Weights of a small transformer language model.
Size: 12 layers, MLP 512 squared ReLU.
Architecture: RMSNorm before each block, rotary positions, no biases in attention or MLP, untied embeddings, normalized queries and keys.
Training: a variant of Muon for these matrices, 123M tokens, 7496 steps.
Each number is 128 + 32 x the weight over its row's rms, rounded and kept within 0 to 255. Layers, rows and columns count from 0. Numbers have three digits each. The size before them is the row's rms in percent of the matrix's.

# layer 6 attention output, 128x128, rms 0.06, rows 0-127, columns 32-63
110:125148143142117110169098151117116158106190080033139172162111130142113141093102115108133139130091
106:117090171110130154131156085099184136139151093131127103144059144098116155172103134130090174173138
101:077089119128173154153127070070136121218118120153069130118139132163182100150102152088104142160103
091:082104171110091069156071057113117129150122173095137140175114084094118085133123110171076193125183
100:124115152114123116073129105059111075163081133180139152085058084082096092090156166044133088133148
100:054113143144078091082129092117075110117049150125148097165127156146172155051086131150129192124095
103:127103091161147117255115172081117187153109147123152170108077122147142140122083122136160142099131
092:125117143127146168123120135065087163163094118098163147091176136148191152098128171140113205068151
115:130103116133112145123035083178158158162126116120116139133153150095112145172135121115149143203116
089:107096092162110062133082150204133166107147164060102069105052190094132146091220089098118153102099
095:128172077108156162144114092163150138109105122159093118185106097142106248091156126162110088233118
120:166124204132096125088153161141089115153127132117179147140123105159118136192051094083089154049234
095:133105107144083063128132161217092152176075084096143123137146090106127121079097090120160132175158
110:109186087087124103110160126077156135150085150110175146114088134095088107139090119164102077054154
114:154136153134153168110136115168129119130087105109070067099117079095093162115179109049138076198122
104:094181141146152105162155062165106243129129111121154122209153185128149191172130152148108156152082
090:137079120070125131091104122154069130127158096109115138154083208154162093117077138045117095117089
104:138145127163168181105114169122135154188110128078213183102125102162121195115103137175141149151204
100:103150204104092105123128126128157105183100174164099151055149157071150124155115171052158089067125
106:190154105134211093160152132102165131115143102090167104134084176174183119086141107235088184140159
119:106154070148052183146106097149088091142098114118171128105109105144097155110037065115156204120148
097:132147166129152112098195161121191096163136132206064098173078119170099139135096123150173078087158
102:174127161149139163149158166210159124110154085156119163125117206079114164114065101139124127137098
111:123126076109127132169188198067156141123147123176079101064182088096118172166111108030155146152117
097:102117157179137078164126206124130147138104150204128153100163170113158192114175086110030137138117
109:140158133066167043168130113100222105120158135200045099145119158118096100137157125165062162150133
115:113151120134110044121131160126094133157108130129180152192076110113120144125121069182126057143235
103:047120116098141162142163116133113101093119152125113178104138142061133116050071213161181080173095
095:092057121125136095189131151085118081188089117160134101142092148085195116094188150116084196065150
102:126157081078123064111078097081137079080162126106169143130140107036178193064080166113225087108122
107:087127127074125043149176099119137153104121128163060110161181163133176136095142107191120089179128
101:101169121088183167114153138098091134059099101128175128185089132146122129196099075133117117186132
097:131128161166205134112107209154077080161136074100073169119090145094078134117208128187140191122129
093:129148108157127084091081150185146136167094153035188126100132149099056142165147125160119171102155
095:199137175080156165103145152149101104121081104161164116005129120095166189133151095133137128152133
094:115155225158180116163145105093129148149118090171163132128104090123160155171150131170136136103182
092:109193171166169176128129178127138173145112105111160095155179191132107185144093151067106178104140
095:206195057072096058139181072117172155175121116108188132149156049139141147183145088170098060170098
107:061089113166087142079147092088117191134132177054170118164116129183076157210087088105134112192144
100:092097118164058102112111095109157173134112108127115105082100108129149122092157149115117081081164
097:062040162157103125135116139228080145175129148151150116135133165141112144159122116126126156104185
110:202097044131126078065137156056124152103170215079114115089147136161122105136132089152126217174074
098:235117170124134133081125061212080101192149078095106009151122148108102117123173128098159189086160
093:144104103145033125163119062163129135136093125153107130094177189188089115186147114181103120167110
093:116114162153131120148090138169093159106049138165115084162105166127198148040124159172080112199108
102:135158082137142181089101151167144180142100155179141162144087098111077177135079108162093167104082
107:118084148145168107200179121101162133082105096151130175093156168034102160070129096160144216102092
094:148164141115166133110127099132102150106171128109080068192024080124084133114138106141143159135124
098:080155141071188197175135131163066114186178104136052154133138078159144034151057159131170054150162
109:084121087158104111232114112068116104132138061181084087163077062151098112131114116094098157190107
088:148091088144096135112163156120156091136083162169107120185168073172122120175152136133104092155167
087:101189144085166184142084139046117091072160127157072176132153101108118149152170129185146112104154
088:192059078153076132174142102125132106141162142123047127098120115185161084133146114143090163184139
112:120090120105135122064151155121112139105070177085117120170158163165123087129121129145195111107092
094:103094137151104118093109194125101130084082108061174100150080177147086106148124078178139173150201
098:116072111141087046118165147079183218181133204161117171083128167128105087144103118135095077125120
081:070114116171063144086084109084120097077063233110134179154136132129131079159090137108146082170070
106:160118120098119118103119147073110131234130097107147161031179151202181129058127134078141141165204
095:140148096101147130128081124116094062112120191103171162158128202109187148127147149106111123136120
093:120142097132120192091069188091141164076143164143135120106087113202153124161120145131124166147100
105:104114166033070147070076153146108139120098147125098119069123065123101155147142194117117120160068
113:063142093139102108080060131120141111126118211159204179137118111128115125126138110144079210092186
100:157178087136113182167135161142094136125102106141164156138088200070161173098094067139170171070130
093:175088178073145166134149093125101130149138136180156132089130118099230154119152190106106137129042
104:121164151133167097100190127038056147148139122052105154163155154190116119210191128176127135197101
085:129134194097099131171052141162146141092116174100111041068187168135121131172126167127089138101185
087:131089151111095129170154118097159081188174067099132136140156090091110113153124104072129135147156
102:165099147133158149131150178085148090056135203141149192189101165087153162131090192145091153126098
083:105170133113127167109106053094147058171145139114114100089126147073091145130089100052097098141103
102:102099173144140179134112227105157136124097128194167138133108090166134111158176165092046076146143
115:122152133162099109101100186140196144135088155101125026105113097136115143108155117080115142070080
111:140164083104202173138116124150089109169107092159157192136161158131096144158199130132157074097166
090:128094104127130143156093167149140047109106132063161187136060180124099080113150128114150032129137
095:139089084144174221178200179126102099088053119151109126038135131170148163094060149102173116229120
099:106069123100092144127133157146125131096190093103181080142104082102162142153035163058081151119073
101:147110054169149155139144167181168107115135102123055085099092171162114062074140149145194168134127
105:045147147167122093128133134101067158139060114167148144197195180112102144107128156184119164131159
090:119178171136142114104199165143160255090163160109072161125165152175111120141169165125182142105142
109:103083118147096122159099113119085122063072116143167128171085046128124153158127115144125092172196
095:134137126094125179084111100176084073168148134123167115167153177086147108104169161136134150088148
101:143113142176106156161143230144151202102186170155074117095085091168152148153115074127083123131116
098:092153151077166097092108138107208108092094161163138097162078149098100143126090139126067087079093
107:142123076175161143090166108188066153069184083191118114129026074136108081097143106173122117103146
104:087102153129091113072100059117059072166127163167152130092140128084165188096132093053141190078153
089:100149138112089184094066133079160126170114116129172141180164087141104155156154106129085092117099
092:177172135100084125098154118114172162164159109114194085102112115145101103194158116092132101057149
099:142135115077163133105110050135117106140159068180086036131099077174131060125125158176142181080161
107:118079078055115139103100144140137186162096073126185201067136096168155120070123153224110135132080
098:093083140134159168072099133130081134131063209127094157176127154136156139063157132102165189189113
087:196138092111116144131175108128153105111164076214074116082112091090086114087175117119204108078168
089:155125118083093167150076086113185132087094049123118127031134114181135167080122114067135087154139
106:097199193131108110107183142180031110122091172166109071112152105096151105104115098103159119114146
087:110121048131194139060169170105123059067121185131118170121143191151183117095152105175150141142147
098:185087156150188110129123135163143116153115223141111124115168122094173151115157123137123121158080
114:105116167115078174101138113118136146108086179139157108134107187135171137103061188100133124178087
098:135147078184146118193116101122160128108065079145129114188123137146150159127073053145127139187164
090:134098113151106131208175077111155163164136177167054086182083112089072142169138093129118154116090
095:110159044099098115114173082132108086149078088144092147082199171137068091137083125157180134143086
103:085098140096060118163149158106048124138152099104179161073184159160124107136124163096178087069165
094:072141105114122086099109022133103103133124158109100163176129021134104178135150084164116156151107
097:052119166084179148108089126111079118088156130098116150101109145145124124152180141137065166154134
109:071134127149079193109072154106097155119099146202115175108048018109104113124145151115113144172158
093:149200125089093108111144159117152141162157154126200057126151112132162174217147089095064088132168
104:110085093116127133076147125134147147111094120149154067107152138211098083156071103172071102157129
105:125158229055148131109049105177147116099161172136145161122153087079102220175153113074121118116171
115:141146218014136134078141150143150111029131078156075103097140137099177097115153153169144125113089
091:147118096102107088087067072133126127140127125080211092115059214074125136140189134125108173124084
092:159147105177166120055151129120157122080176147163114176191128076154094098108081100164191058185137
095:147104123141129168091119132118105052140183068094151155183131129172132063089121122126167075101192
098:161117130105125165068094160104163125100085117103157102150173130156058188097126181126150155145084
099:099078159093106101084179093175096125153113190153098070156122135102109120114128132149105186197092
109:151121079137102154108104085157113125124118121162112083154100128155114170121168114073147077189120
099:159142127148086046171115063125105122081112136066094044122115120158147144054168108128204144118163
114:094153064114112118080117147127186131120076165053071128139118166079039158189153131159118155035090
099:198123112075158094093141101071174134133184127131087117147125099129138115137076189182066102155032
100:056147130114097186136129092166153156104128116193093146152081133118112154069086126168124076163171
096:093159126150123162129092150164145173046109150123123116145177078150133142185035079128156125130116
102:134112157098141065181136171165103162183187107142184114140157110080135096134167122118132071035119
106:203183136108142141143065131164142103127121084100131102134161141117165188116082097109162096186144
107:128129153072088163170163179125084162097145100137113111107189110131141133240115086135054101117141
088:179157150141065142077054133177167165145170170087123141099114129198130112177176115196089172192109
111:111143203089148112113131082149114099135133144146106087216112167126165163103125193115151171164199
094:167190084104151124067188162135140205167152085115149076046127115114087165147194121114116210073134
088:087141166095112132118156105119074145151122119109126166104168151149091101167061136213201124128182
093:172161071126110043073124147098110071149168173173162108065139143144151091154116107098152120120128
078:081092201119149140127150174117148111143161145103142106143152172122153087145170209109129115148093
110:113139254071098140114188090123148158082180130140083150139066129125138103161136146095147117050085
102:151145101168126141179128111129128140103078098122149131159125116123128173146158117122127097129189